python train.py --n_kv_head=5 --d_mlp=640 --activation="tanh_gelu" --norm_place="pre" --tie_embeddings=false --lr_mult_qkv=0.7 --lr_head=0.0063 --schedule="cos" --train_tokens=254200000 --steps=16385
Each number is 128 + 24 x the weight over its row's rms, rounded and kept within 0 to 255. Layers, rows and columns count from 0. The size above them is the row's rms in percent of the matrix's.

# layer 4 MLP up, 640x160, rms 0.11, rows 100-121, columns 0-159
size [ 91  97 106  86 108 103   4 104 104  90  99 107  63 101 102 104 102  87  98  84  99 105]
[[ 86 123 121 108 128 131 138 114 107 143 151 146 140 145 141 154 116 199 167 104 127 171 153  97 113 122  75  94 132 118 140 133 154 116 103  75 154 157 135 124 136 111 122 100 143 159 143 106 115 167 157 123  87 106  92 111 132 130 187 113 139 123  92 139 114 153 128 129  83 132 114 114 115 123 150 160 141  89 124 123 120 151 124 140 114 152 108 109 156 117 118 152 141 136 152 125 104 162 152  92 131 123 105 154 149 151 119 124 107 127 165  74 116 162 131  95 149 117 114 125 153 159  90 120 110 153 138 115 112 132 141 163 153 144 110 140 136 123 128 113 175 158 103 151 110 137 109  96 185 154 117 124 103 109  67 135 158  94 122  88]
 [ 85 150 122 142 122 135 101 130 135 149  98 112 126 127 147 152 134 139 147 124 112 144 122 143 159 142 131 167 104 108  93 143 134 120 151 114 141 112 137 116 140 126  94  93 107 126 121 157  89 144  89 161 146 124 107 120 139 134 136 141 189 138 103 144 140 179 152 119 146 154 129  90 128 144 196 117 106 148 115 131 137 138 148 104 127 154 129 130 125 110 104 122 123 136 151 163 152 149 151 170 124 142 105 143 139 174 105 206 135 121 145 158 131 146 143 150 184 111 103 137 133 157 113 133 149 124 150 159 133 135 146  95 102 125 111  99 123 135 184 118 139 119 138 117  70 145 105  73 142 110 154 101 118 122  85 127 189 124 112  75]
 [138 131 110 113 136 132 158 105 126 131 141 158 145 134  97 140 143 113  65 118 115 186 105 125 153 128 111 149  85 120 141 136  99 146 158 128 146 114 139 116 152 143 115 106 152 115 145 122  91 152 130 160 153 117 126  93 118 130 111 124 115 124 125 192  98 104 100 107 132 118 137 111  73  80 129 150 136 104  96 137 155  98 160  96 138 120 129 142 125 132 136 122 115 117 129  86 150 111 134  82 126  81 122 159 162 134  92 130 161 112 137 133 146 141 106 116 132 167 117 141  95 102  71 128  80 114 135 120 123 183 143 154 149  53 105  86 115 134 124 130 153 120 142 115  85 144 126 166 161 127 137 110 143 115 100 121  84 111 158 124]
 [157  79 115 133 123 114 122 138 105 134  97 144  95 167 140 171 142 125 131 154  85 158 143 145 156 110 126 151  99 127 138 124 153 128 136 111 147 109  97 143 104 185  80 126 148 141 149 131 110 125 140 173 144 109 119 179 181 142 143 111 148 111 100 129 154 132 101 139 131 165  74 159 117 103 105 160 140 126 114 127 111 166 104 126  87 135 164 137 142  53 100 126 116 136 170 137 122 120 159 137 156 122 129 133 112 167 128 122 154 116 132 149 151 165 133 120 144 148 105 144 126 141 111 141 184 135 115 145 113 116 112 160 148 141 109 148 130 124 142 130 171 165 122 132  95 168 155 149 144 141 170 166 109 140 123 143 157 169 100 117]
 [123  90 166 125 108 142 174 123  95 149 140 120 165 152 148 136 128 183 119 166 131 152 126 195 170 148 122 126 112 124 133 135 124  96 143  96 137 136 132 147 140 130 144 136  96 127 124 130  99 106 146 161 135 125 121 102 178 169 145  92 145 147 147 103 130 133 157 149 107 152  86 158  95 120 139 124 141 152  88 102 165 117 111 138 122 158 120 175 115 115 134 118 107 139 147 104 105 148 144 104 150 128 128 174  96 127 119 155 114 148 140 142 114 159 155  92 194  94  97 149 130 127 128 131 111 119 121 168 118 171 122 163 147 125 119 185 100 164 174 116 112 108 133 116 121 119 130 124 128 121 148 170 121  98 105 125 159 114 120 175]
 [118 140 120 167 118 148 121 155 110 127 153 126 185 143 128 140 130 101 125 121 114 101 113 141 109 113 155 116 111  76 124 166  79 109 159 128  92 148 116 172 110 167 139 113 142 144 109  88 136 123 153 122 158 105 110 101 128  99  95 115 122 174 130 121 122 116 142 168 137 140  94 147 102 138 128 126 106 134 120  97 132 126 151 121 133 171 109 112 106 102 129  83 125 124 155 119 152 107 155 107 145 147 155 137 154 155 141 159 136 117 129 164 174 129 118 157 174 144 130 167 155 169 124 156  78 125 133 161  93 145 113 147 161 108 104 126 106 128 155 178 127 155 150 154  82 108 155 126 133 102 107 117 116 142  95 119 120 195  87 141]
 [161 122 111 130  99  88 116 121 188 140 139  95 176 171 126 135 109 135 140 158 122 102 114 116 161  93 120 168 157 155 189 122  99 134 137 116 121 116 149 133 101 122 138 193 137 116  98 126  99  96 136 142 108  81 150 125 151 138  67 119 111 108 118 122 166  85 133 158 158 145  83 131 154 113 140 133 135 124  99 141  97 143 117 146 135 136  99 112 126 107 114 143 146 142 158  88 119 175 119 140 152 133  97 140 153 130 130 139 162 150 157 105 118 120 113 125 127 123 101 155 134 115 117 156 116 127 119 178 115 113 162 100 147 126 161 120 117 139  90 132 132 140 136 117 162 114  72 136 114 133 194 109 110 125 140  92 148 159 132 126]
 [110 140 115 165 110 134 156  75 115 129 164 153 105 160 133 143 132  74 116 129 120 126  82 102 130  91 101 128 107 147 110 118 105 143 110  82 150 107 137 138 147 159 138 103 149 154 111 130 122  99 159 113 159 142 111  85 150 137 131  75 131 124  93 138 142 150 102 168 140 136 105 117 128 154 105 170 108 173 120 133 123 128 131 133  79 144 128 127 133 119 132 112 120 134 151  87 113 155 104 121 147 108 122 149 112 155 131 134 114 122 149  93 141 157  97 100 132 147 114 140  95 142 126  97 118 227 127  82  93 138 119 158 190 133  95  97 104 118 138 148 103 137 136 120 145 107 112 149 138 113 123 151 148  98 105 144 104 121  95 154]
 [114 161 106 132 129 115 143 131 168 142 142 129  94 121 105 145 150 173 157 130  86 135 143 148 171 177 122 181 121 142  78 137 121 124 170 125 117 133 108 129 112 116 133 106 135 191 159 134  79 139 137 119  98 145 104 142 101 134 164 121 115 165 105 109 125 122 110 107 119 172 131 148 131 135 131 145  85 139 105 149 126 100 158 119 172 115 107 166 132  92 109 150 160 123 137 126  80 120 188 104 135 102  99 125  87 107 135 138 122 148 147 118 151  89 133 131 108 115 174 147 141 138 132 134 120  92 120 140 109  82  97  92 116 138 139 131 165 123 153 129 175 119 128 142  77  96 169 121 161 113 131 138 115 111 129 153 139 132 149 102]
 [125 143  75 176 119 104 112 135  97 119 104 130 156 146 150 129 144 131 138 127 119 115 101 147 158 132  96 119  81 128 129 137 129 127 144  96 117 134 115 132  89 153 135 143 129 121 120 192 102  89 111 117 152 158 120 148 111 176 139 154 167 100 130 113 118  95 153 125  90 120 134 118 112  86 108 110 169 158 103 169 167 141 130  79 136 100 138 143 162 142 155 149  91  80 121 178 124 144 183 118 139 125 103 124  99 118 116 143 128 136 144 119 153  83 102  87 109 132 146 139 100 142 144  85 120 102  78 126 122  82 122 130 149 112 136 117 103 113 143 149 140 141 111 106 126 129 154 110 157 122 172 120 100 143 133 179 132 148 159 125]
 [153 101 107 151 120  98 133 106 109 157  98 162 122 175 104 135 143 122 166 143 127 109 111 168 111 175 111 135  83 183 125 121 148 112 154 112 112 112 164 153 121 133 149 155  89 117 145 149 105 119  92 132 132 151 104 134 102 141 147 122 100 114 101 114 138 100  78 146 114 127 151 109 132  89 122 135 158 162 108 119  89 128 162 138 120 136 131 143 108 155 126 113 121 164 148 151 127 142 133  78 136  73 171 111 136 135 111 138 132 184 134 128 119 162 118 130 132 163 156 143 149  96 155 100 151 142 106 162 128 131 109 132 143 132 100  92 170 111 145 129 124 130 137 162 118 109 119 148 171 142 125 148 130 174  86 150 129 187  96 164]
 [177 108 104 125 124 135 126 121  73 133 139 171 160 118 162 110 136 134 119 156 109 118 116 148 129 105 143 154 120 125 126  91 102 141 143 124 104 140  98  89 149 133 140 150 103 194 152 117 107 123 146 111 130 137 165 112 130 142 158 141 173 115 140 157 180 122 142 181 119 127 172 110  90  94  91 139 143 178 118 148 143 149 155 101 107 121 143 144 152  96 112 120 134 123 117 142 129 134 112  81 114 124 140 125 119 127 139 125 172  88 130 126 121 109 149 155 126 117 166 154 122 149 101 121 102 147 131 156 121 152  96  82 174 146 120 136 137 106 166 147 134 138 103 135  91 130 155 141 141 133 141 188 101 157 134 149  99 142 198 118]
 [117 108 128 118 111 118 105 139 142 123 170 174 151 110 123 124 103 128  72 180 157 157 108 124  99 118  85 166 121 161 154 123 141 141 100 126 138 124 146 108 165 149 129 122 136 102 174 132 134 169 135 132 152 133 154 177 114 157 120 117 130 129 140 150 135 100  94 129 148 145 119 145 149 160 140 113 118  81 108 119 138  62 120 146 107 160 157 129 144 137 134 123 130 158 153  96 125 107 122 132 148 127 161 140 136 147 139 147 129 116 123 149 112 165 146 132 178 124 169 157  91 165  87 114 148  84 126 105 162 159  97 113 119 127 127  82 156 103 138 161 106  91 154 135 121 132 160 161 139 132 131 139 165 103 155 118 177 162 157 136]
 [137 138 119 134 137  97 114 138 112 115 121 118 113 121 103 162 179 171 151 105 137 141 132 112  98 102 118 170 132 114  98 115 132 120  93  92  97 123 116 182 127 156 138 135 135 141 156 150 115 130 122 116 137 108 157 172 115 128 139 114 128 115 113 151 166 140  67 149 161 185 166 104 157 120 177 151  89 161 127 154 127 128 145  92 114 159  94  76 126 126 109 117 143 151 120 136 123 135 112  76 152 116 152 105 176 180 132 135  91 142  95 127 112 103  98 116 113 166 160 143 127 183 145 140 108 126  91 150 122  97 127 141 113 129 138 114 141 104 159 126 125 141 120 139 124 145  97 122 144 103 102 101 113 170  99 111 162 163 133 126]
 [166  81 100 140 160 167 157 125 164 139 111 131 117 163 162 137 143 123 134  88  93 145 135 136 132 109 143 150 108 102 113  98 115 145 106  99 130 131 106 125 144 134 120  98 157 145 113 143 105 110 122 126 208 149 118 145 124 111 123 117 192 138 142 130 127 111 123 170 100 140 111 186 103 143 108 135 144 117 135 139 122 159 138 101 138 109 112  98 144  98 148 165 114  95 145 131 113 122 160 155 174 167 128 108  88 168 128 138 120 146 168 161 141 114 139 134 121 166 153 120 114 181 131 132 154 173 113  84 138 147 178 134 152 111 147 118 111 116  98 116 155 157 131 141 127 136 163 135 130 120 132  86 140 132 154 102 107 144 175 128]
 [109 120  97 141 153 123 115 156 174 140 120 135 110 111 150 143 157 149 160 102 121 140  97 126 148 143 122 158 112  68 137  85 135 105 114  93 111  97 104 192 108 121  91 102  93  99 109 158 115 119 135 129 104  98 123 176 131 150 157 146  80 113 143  96 106 121 137 148  95 146 166 150 141 142 137 168 108 129 107 149 117 118 145 121 117 164 141 140 145 125 128 131  81 143 137 155 132 125 150 133 146 138 120 140  96 194 125 142  98 123 109 159 133 160 179 137 144 135 177 164 151 140 124 140  86  91 132 143 151 155 144 101 112 145 149  93 136 166 120 102 163 128 106 126  94 108 127 167 163 127 108 111 116 165 156 137 133 128 114 125]
 [108 131  71 145 124 152 166  95 143 145 160 129 102 195 140 122 140 168 104 150  97 110 102 131 124 130 100  83 131 132 102 140 165 100 130 122 143 142 151 156 126 135 111  89 110 167 157 133  98 119 181 136 128 116 118 137 106 145 148 121 145 124  83 141 132 132  89 138 132 152 102 154 112 130  93 137 158 158 113  97 141 149 156  86  99 169 132 106 139 138 130 159 185 134 109 154  81 151 157  95 121 110 133 128 134 145 144 155 112 166 110 115 144 145  95 107 128 148 166 164  91 142 144 111 158 112 104 108 105 142 109 118 141 133  95 131 120  79 135 114 102  91 100 104 138 125 139  89 138  99 158 148 102 103 139 105 148 127 139 107]
 [115 126 114 123 118 128 142  73 139 125 121 161 148 141 118 149 116 192 152 116 117 146 135 114 149 107 139 137 122 103 112 106 119 146 113  77 117 127  96 149 163 122 115 145 137 140 137 108 141 132 111 134 125 123 129  94 172 152 133  77 194 148 116 139 118  66 158 159 140 151 148 106 133  93 156 145 139 122 104 107 169 151  93 113 138 129 143  92 130  95  89 123 141 113 110 121 110  82 143 110 167 150 169 100 109 148 144 155  95  95 150  89 132 125 128 116 121 119 104 104 141 117 117 151 115 138 116 131  93 142 126 118 126 124 128 142  93  52 135 127 126 131 124 136 119 186 138 130 149 158 128 114  82 119  78 123 136 124 193 121]
 [101 155 140 166 144 121 127  86 142 139 121 103 129 111  98 142 179 134 134 129 117 131 100 148 155 155 109 124 119 119 122 135 151 117 130  89  59 157 123 120 114 154 147 120 137 117 113 108 134 140 121 143 123 119 117 180  86 169 117 102 130  83 147 127 125 150 104 102  69 186 129 165  90 148 120 145 111 156 121 157 163 113 177  78 132 131 140 104 144  96 154 115 164 122 135 101 129 146 141 110 149 157 135 100 129 137 104 136 150 118 136 108 119 132 155 115 125 116 173 160 110 154 135 137  79 108 126 125 107 122 160  94 118 115 115 124 120 108  79 110 128 113 142 132 140 138 196 146 134  96 113 117 161 150  83 118 153 131 173 154]
 [150  89 144 123 166 125 122 135 116 112  90 120 109 144 125 171 181 143 104 135 104 148 141 144 159 100 104 117  62 128  96 125 143  97 129 105 103 116 122 127 108 149 133 112 167 148 147 110 100 159 150 157 107 103  79 148 144 158 110 103 125 110 127 175 117  88 121 120  89 170 110 127 123 103 115 128 144 130  81 105 100  94 134 113 119 123 113 180 140 117  97 104 102 151 126 123 104 123 126 129 149 121 145 142 137 160 134 144 119 113 109 148 145 179 138 128 131 141 139 157 110 160 128  87 159 146 124 137  88 160 110  98 143 121 125 146 146 172 164 145 160 160 138 178  55 170 115 102 138 110 146 128 131 127 108 160 119 120 127 138]
 [108 139 117 144  76 136 167  99 125 177 150 124 142 126 151 139 163 159 127  94 134 128  95 108 106 109 126 120 115 104  81 158 160  73 108 130  68 128 136 133  99 159 149 132 132 140 134 129 134 139 122 113 100 118 115 183 121 128 106  94 104  88 121 139 133 102 128 140 131 159 141 145 123 151 123 161 104 157 117 106 119  93 130 120 122 115 108 128 158 118 132 150 108 183 119  98 102 126 134 117 138 115 145 116 109 138 119 161 175 112 155  89 160 175 164 165 164 145 125 165 122 154 146 132 102 118 130  96 102 135 157 152 171 126 131 162 147 105 142 143 145 190 141 114 112 120 144 135 127 110  97 168 118 141  67 125 155 150 114 131]
 [127 102 144 165 147  86 120  71 138 141 122 179 133  85 114 132 165 145 127 139 118 181 175 166 115 114 115 167 114 162  78 118  99 118 140  98 127 136 121 111  87 148 101 180  98 140 154 159 110 119 105 104 103 135 127 136 120 175 167 137 160 101 119 135 169 111 122 151  71 125 162 128 123 105 112 131 129 126 112 140 156 133 138 159 119 133 173 117 139 143 131 138 100 129 144 124 136  82 160 107 153  92 162 136 110 145 114 127 122 139 141 163 129 106 108 116  98 137 136 150  94 127 171 123 135 138  50 152 118 147  94  98 133 119 136 106 106 111 139 106 140 111 135 132 110 135 152 144 143 122 137 180 144  99 137 137 117 122 138 120]]
# layer 4 MLP down (transposed), 640x160, rms 0.0983, rows 100-120, columns 0-159
size [ 85  90 105 104  96  90   3  99 103  82  87  95  49  86  90  93  86  81  87 126  87]
[[142 161 110 164 109 129 123 183 146  85 112 111  81 108 118 147 131 124 104 131 123  91 102 173 116 129 121 115 118 133 134  82 107 136 117 180 155 139 159 103 130 132 163 130 182 142  94 111 122 122 116 122 112 119 104 163  97 140  63 120 128  79 151 132 169 105  78 143 119 117 149 146 142 112 124 165 136 123 142 153 154 134 137  83 162 121 124  91  98 125 126 129 122 161 123 107 102 131 115 127 124 149 171 117 135 127 153 152  98 104 115 172 164 121 117 137 151 152 118  94  99 142 147 135 129 175 130 113 140 142  96  87 105 113 174  88 181 116 142 132 108 119 138 105 158 126 132 107 120 110  77 116 129 145 112 129 113 141 118 109]
 [101 107  84  89 126 120 123 152 133 144 163 135 125 127 100 109 127 119 134 133 141 117 144 105 134  89 144 136 150 143 180 119 158 144 121 205 125 132 176 104 158 127 150 146 156 133 128 147 135 140 133 112 138  77 140 110 123 132 143 146 105 158 123 134  51 119 156 130 123  86  94 118 142 182 137 104 117 106 144  97 137 136 139 160 135 156 148 145 125 157 143  79 152 148 178 134  90 129 125 121  88 102 140 142 146 114 157 137 121 172 149 111  98 128 101 107  88 111  87  94 168 126 123 106 173 166 107 146 123 113 160 130 122 131 105 123 113 103 132 149 101  89 146 101 170 133  88 143 158 138 145 124 127 115 133 119 142 133 123 110]
 [114 126 100 135 110 149 107 106 135 113  86 150 156  78 118 140 137 117 165 124  87 107 143 169 146 107 103 114 177 122 155 175 138 115 100 108 139 179 109 105 124 153 104  88 126 148 123  88 133 117 132  96 125 109 146 123 114 119 146 126 142 128 128 118 116 162 151 142 123 131 138 126 107 138 154 119 147 150 169 118 127 169  96 143 139  72 151 108 105 134 160 142  89 112 148 114 142 100 131 156 104 168  85 106 167 131 149 176 158 118 165 131 156 147 106  99 119 104 125 143 139 127 111 143 124 163 125 161 101 113 130 181 122 149 119  98  82 137 141 185 145 169 158 142 129 150 101 177 108 120 115 115 154 131 159 112 157 113 142 127]
 [122 132 135 142 110 132 178 132 124  85 162 133  85 152 115 179 161 157 129 138  81 109 123 132 146 142 119 136  69 119 150 132 137 117 136 111 139 101 119 130 127 175 108 141 138 150 134 142  68 121 157 154 153 125 128 144 152  99 163 138 145 150  80  86 144 126 118 130 120 150 134 146 131 114 151 225 115 137  79 134 121 128 120 109  97 139 141 130 107 113  78 109  92 146 148 144 138  95 165 125 130 129 137 130 111 154 132 150 138 127 117 137 155 144 119 144 125 122 102 135 156 127 111 116 145 161 111 148 125 132 127 157 121 147 137 147  78 153 132 164 175 136 116 151 109 142 161 132 140 151 207 116 123 159 143 111 140 167 117 124]
 [107 111 101 117 136 152  59 106 165 176 115 141 137 105 149 140 113 123 104 128 164  92 125 113 154 114 111 171 126 138 149 131 137 140 137 123 138 126 159  86 120 132 144 157  76 179 146 143 114 129 117 122 141 124 123 135 155 112 149 159 153  96  95 128 133 109 113 103 126  62 134 157 128 125 114 174 134 153 132 123 119 138  49 128  94 127  73 102 131 156 155 121 104 134 104 142 133 123  68 132 135 150 143 155 123 125 145 115 142 118 127 117 140 109 118 121 129 118 120 147 148 121 130 156 100 129 112 149 123  91 107 141 130 147  93 110 126 123 142 107 122 109 175 133 132 141 115 134 114 208 160 161 158 130 103 103 138  89  97  87]
 [120 122 158 123  72 110 133 156 139  68 184 165 101 153 125 133 125 111 152  97 182 141 124 130  77 141 120 139 111 103 157 170 130 142 113 116  99 151 106 139 193 159 133 143 164 110  92 105 148 162 159 114 109 106 129  77 138 139 153 115 137 141 150 112 135 162 146 176 141 157 142 116 134 129 165 127 122 137  97 152 124 131 154 139 105 118 117 168 126 143 130 114 124 106 161 105  73 179 111 127  83 143 140 137 135 108 118 127  98 122 143 162 135 120 150  96 100 107 131 118 116 128 141 127  91 121 114 106 145 128 105 141 136 119  89 141 147 144 159 150 118  97 136 100 126 184 106 109 100 132 108 140 138 148 122  79 120 150 131 132]
 [127 142 151 107 147 145 147 119 107 141 127 124 139 146 109 121 141 131 121 127 126 131 171 119 126 141 147 113 106 101 109 100 121 152 124 167 162 135 137 122 155 133 123  59 138 148 119 144 155 140 170 108 138 179 113 116  88 137 186 125 149 148 125  59 103 145 114 107 105 123 129 128  82 141 128 111 129  83 139 107 157 101 142  84 170 128 135 137 170 149 108 112 112 128 132 141 154  80 144 126 114 116 101 130 102 130 153 107  89 112 164 134 163 104  90 160 120 143 180 118  92 173 130 102 139 140 136 125 111 103 148 130 148 118 108 111 146 138 184 130 141 154 132 123 101 127 172 131 158  73 142 147 106 165 130 136 137  71 138 138]
 [137 168 112 106 151 165 133 130 141 202 143 133 144 120 119 107 148 172 124 127 132 115  99 115 135 122 132 106 137  97 138 148 109 109 121 131 141 130 119  92 120 138  93 136 148 141 102  80 141 173 162 159 142 156 150 117  98 119 136 100 103 135 131 141 129 125 106 139 126 113 144 142  81 126 164 120 159  96 127 103  91 126  96 131 132 105 118  56 120 134 109 109 186 100 136 108 137  68 106 135 121 122 136 178 158 132 119 130 176  96  91 142 122 116  96 113 112 138 148 120 129 108 138 130 107 153  94 142 158 145 103 106 127  89  94 142 148 156 116 128 147 149 167 146 160 126 100 152 153 151 152 121 107 116  62 138 120 121 169 133]
 [105 140 162 171 118 103 105 160 117 153 139 136 122 142 108 134 147 103 134 124 125 124 159 167 129 144 120 158 138 129  82  92 139 126 193 112 152 104 131 136 128 149 109 186 141 158 114  99 102 115 133 151 115 127 134 103 134  86 150 113 111 146 132 138 131 130  95  75  98 120  74 117 137 159 147 146 145 152 117 132 132 157 115 139 173 107 112 109 155 100 110 117  97  93  61 134 131 111 151 139 163 116 103 130  73 123  98 151 132 145  94 122 116  96 125 114 150 142 168 129 174 143  90 140 115 138 135 101 122 161 125  95 105 111 140 140 126 122 147 119 168 103 111 148  87  96 109 144  95 130 165 151 182 124 154 134 133 112 149 128]
 [113 140 139 138 148 128 125 148 135 157 111 123 186 132 140 137 111 135 161 122  94 134  80 146 113 107 112  93 140 157 117  89 130  96 121  95 145 124 102  97 102 125  94  91 127  81 121 111 166  82 149  69 156 173 128 133 134 132 120 136 158 120 140 128 120 118  62 122 146 117 139 145 120 112  98 165 133  55 131  97 130 153 113  88 105 112 139 125 154 113 144 161 137  95  91  68 108 153 144 153 161 167 110  96 127 122 121  87 103 126 159 153 146 171 133  86  96 147 116 166 120 130 122 125 153 124 121  94 119 134 101 124 101 125 116 129 111 152 134 124 171 139 107 136 132 109 117 131 138 138 115 117 147 132 148 152 158 119 145 156]
 [141 147 123 105 151 156 153 138 160 150 117 125 152 142 114 157 149 104 145 120 147 121 134 132 103 120 144 110 102 107 140 165 163  44 160 183  88 141 144 124 169 104 108  97 121 115 117 132 122  66 126 114 116 138 144 126 125 126 135 166  98 118 143 129 123 116 126 146 129  99 119 156 163 143 122 126  90 123  93 143 144 139 145 112 142 141 121 146 122 161 198 134  95 113 165 153 159 164  90 123  66 130 145 119 146 134 131 124 126 132  82 122 105 137  82 138 142 175 163 156 159  87 122 117 144 136 134 102 137 144 152 148 130 148 122 132 139 150  94 124 115 118 107 116 122 100  92 155 142 123 176 124 158 112 123 160 112 144  98 165]
 [142 143 111 127 123 155 148 127 142 147 116 158 114 110 166 162  93 161 155 138 128 135 123 128 136 165  99 115 173 138 107 155 120 112 158 133  90 152 154 153 117 137 125 109 146 107 140  72  98 135  94 114 152 145 143 125 146 131 128 135  93 122 144 105 171 136 163 110 156 111 136 159 153 141 142 183 117 134 131 132 137 177 131  85 160 153 151 144 162 173 125 134 120 143 133 135 116 115 128  92 120 103 114 107 118 105 152 128  79 115 101 156 151 120 141 155 106 104 135 156 102 154 156 112  94 172 102 114 112 131 138 129 144 153  87  76 126 143 133 147  97 119 138 137 157 116 119 126 172 159 102 158 130 129 157 117 109 102  50 178]
 [143 127 125 160 140 151 138 112 114 113  99 114 102 125 155 108 152 117 160  97  86  96 150 114 169 137 167 101 149  82  79  78 114 126 142 133 105 143 118 124  92 130 108 128 103 145  80 104 136 101 115 118 122 121 127  49 124 109 136 144 138 130 131 131 113 136 140 122 107 114 117 126 121  94 119 168 128 150 135 114 138 156 117 143 149 102 135 121 107 124 139 154 117 123 107 151 118 143 111 135 124 121 104 122 130  93  99 112 141 124 133 110 125 119 132 104  72 129 102  94 144 100 172 138  98 194 137 124  82 106 157 120 126 140  93 146 119 117 118  69 120 169 123 121 147 135 113  92 108 141 195 117  87 127  74 126 101  86 115 101]
 [156 153 125 131 105 161 141 104 120 121 100 162 145 154  97 123 140 108 133 138  72 129 148 123 138 108 147 143 137 157 120 126 124 142  99 122 142 149 151  94  94 131 113 100 143 106  99 114 170 138 181 141 115 106 143 128 121 121 148 121  98 113 147 149 153 129 190 145 121 140  96 181  71 114 136 139 172 120 117  79 117 154 145  96 119 105 157 101 109 109 161 114 120 114 155  94 170 127 136 140 168 137 133 112 149 125 143 102 134 108 111 157 120 160 150 132 103 113 117 129 105 116 121 111 135 131 148 100 131 139 164 117 112 100 123  88 127 141 109 118 101 145 104  84 151  93  70 155 108 117  53 167 102 114 123 100 117 136  94 105]
 [131 173 127 138 159 142 150 129 167 111 122  91  93 128 166 119 120 139 130 160 132 186 141 116 119 107 150 132 153  92 142 114 138  36 127 108 118 119 153  99 154 168 143 100 172 116  85 139 153 108 151 118 137  87 149 124 116 133 151 181 148 163 123 178  98 135 131 137 104 117 115 122  93 139 119  99 162  70 124 130 141 137 108 144 120 108 125 116 121 113 145 113 158 131 155 139 153  84  89 168 147 101 151 157 150 139 130 142 123 129 112 149 141 129 112 161 122 140 107 143 131 107 148  99 112 140 113 132 131 171 126 100 144 154  99 142 110 162 148 126 155 141 110 131 153 121 129 141 105 112  94 176 120 109 172  99 146 123 116  95]
 [111 104 123 101 112 109 101 126 104 143 110  71 124  74 151 134 141 139 120  97 163  98 129 138 119 170 178 129 125 103 144 102 130 114 157 156 112 104 129 134 159  96 168  91 108 113 111 127 144 132 101  88  96 106 120 139 132 104 134 135 133 144 126  94 140 130 135  96 104 161  98 151 116 108 149 111 165 204 158 109 155 154 191 151 131 111  93 156 115 135 121 145 130 116 138 126 134 152 159 127  89 121 122 159 161 128 106 173 152  98 124 138 129 126 104 146 177 155 123 154 145 123 161  88 112 173 134 104 136 115 133 116 144 130 128 141 112 130 130 136  93 106 117 102 107 110 121 108 163 133 158 112 162 105 124  78 122  93  92 128]
 [110 124 136 128  99 135 116 127  76 123 126  87  82 124 161 131  93 136 134 158 122  94 102 102 177 156 145  97 124 159 141 106 152 118 154 129 135 130 112 159 106 104 180 122 113 130 143 155 127  94 104  93 163 131 150 129 159 143  98 115  79 116 102 137 134 126 125 195 133 146 126 162 133 131  60 204 156 146 132 119 121 112 138 115 124 108 110 175 126 126 103 145 132 116 131 169 129  88 144 134 148 134 131 158 121 100 105 107 145 122 125  94  99 135 134 126  95 103 167 102 141 129 118 115 106 122 140 115 176 149 112 149 144 118 124  80  92 114 150 127 163 130 110 114 104 134 126 144 114 163 163 126 147 108 112  91 118  92 113 149]
 [135 166 155 114 132 116 111 158 173  85  82  93 108 133 143  98 106  76  95  94 102 126 110 121 133 116  82 111 136 133 162 159 108 143  96 162 178 125 148  88 113 130 146 122 142 121 126 158 132 121 103  97 109 142 159 163 112 124 130 150  96 174 139 102 113 154 101 157 111  90 105 135 160 152 150 220 134 120 110 164 114 151 152 130 150 130 111  96  98 121 145 154 138 124 127 116 107 142 131 160  95 137 113 138  95 152 138 168 150 107 129 162 116 130 114 137 122 106 106 109 145 108 111 144 105 146 121 134 116 122 140 136 107 124 134 131 158 163 127 124 137 129 150 141 146 129 136 116 122 143  34 142 104 142 120 106 143 128 123 117]
 [122  96 146 120  63 132 166 123 114 118 121 153 146 101 109 141 154 128 122 128  84 115 112 134 171 121 137 133 123 139 106 113 128 156 132 134 130  87 104 131 162 114 137  96 144 119  97 103  65 108 110 152 135 143 103 141 144 142 127 138 124 115 119 108 131  66 128 108 179 150 120 127 141 128  99 144  89 118 156 123 133 112 150 145 167  82  93 119 129 167 131 169  78 170 135 110 113  99 139 160 106 130 150 108 122 172 112 120 177 133 111 167 106 158  97 120 129 162  85 139 169 140 182 113 164 125  89 115 135 117 113 137 144 159 102 142 190 133 139 127  97 128 122 135  96 147 105 121 143 144 120 125 138 126 163 146 111 136 104 114]
 [119 136 118 118  98 113 160 138 126 117 144 118  90 117 140 133 155 160 102 145  94 127 105 117 138 139 101 183  92 130 126 156  99 111 142  98  98 127 132 131 125 155 112  91 144 176 112 104  84  83 102 116 125 120 118 115 121 134 117 127 118 123 129 144 133 114 107  96 110 128 115 145 117 153 114 255 116 147 113 112 122 134 128 136 135 123 138 141 133 121 106 110 125 125 124 145 119 143 180  79 116 133 136 157 124 158 143 133 106 131 133 146 141 128 151 135 126 122 154 146 143 117 128 115 114 145 138 137 119 146 120  96 131 114 153 136 110 130 145 130 150 121 145 172 119 129 138 106 140 117 215  89 105 160 114 143 102 141 128 111]
 [ 99 120 116  87 160  97 120 166 102 179 106 109 142 117 118 150 118 118 130 114  79 152 122 136 159 148 133  85 141 116 151 150 120 174  73 131 112 114  85 151  92 120 101  81 120 150  70 147 167 125 165 166 165 130 142 132 145 158 150 124 144 138 121  72 124 118  97 115 157 127 137 141 154 106 128 204 108 125 158 125 142 134 137  89 135 124 146 125 123 104 130  74 126 119 119 110 115 129 105 128 124 137 134 105 124 120 109 122 120 124  92 182 111 119 123 142 123 129 115 114 179 104 144 117 126 155 165 160 132 126 120 119 121 171 138 127 134 131 115  96  91 159 104 169 142 147 158 130 122 130  90 125 152 167 117 155 120 108 146 139]]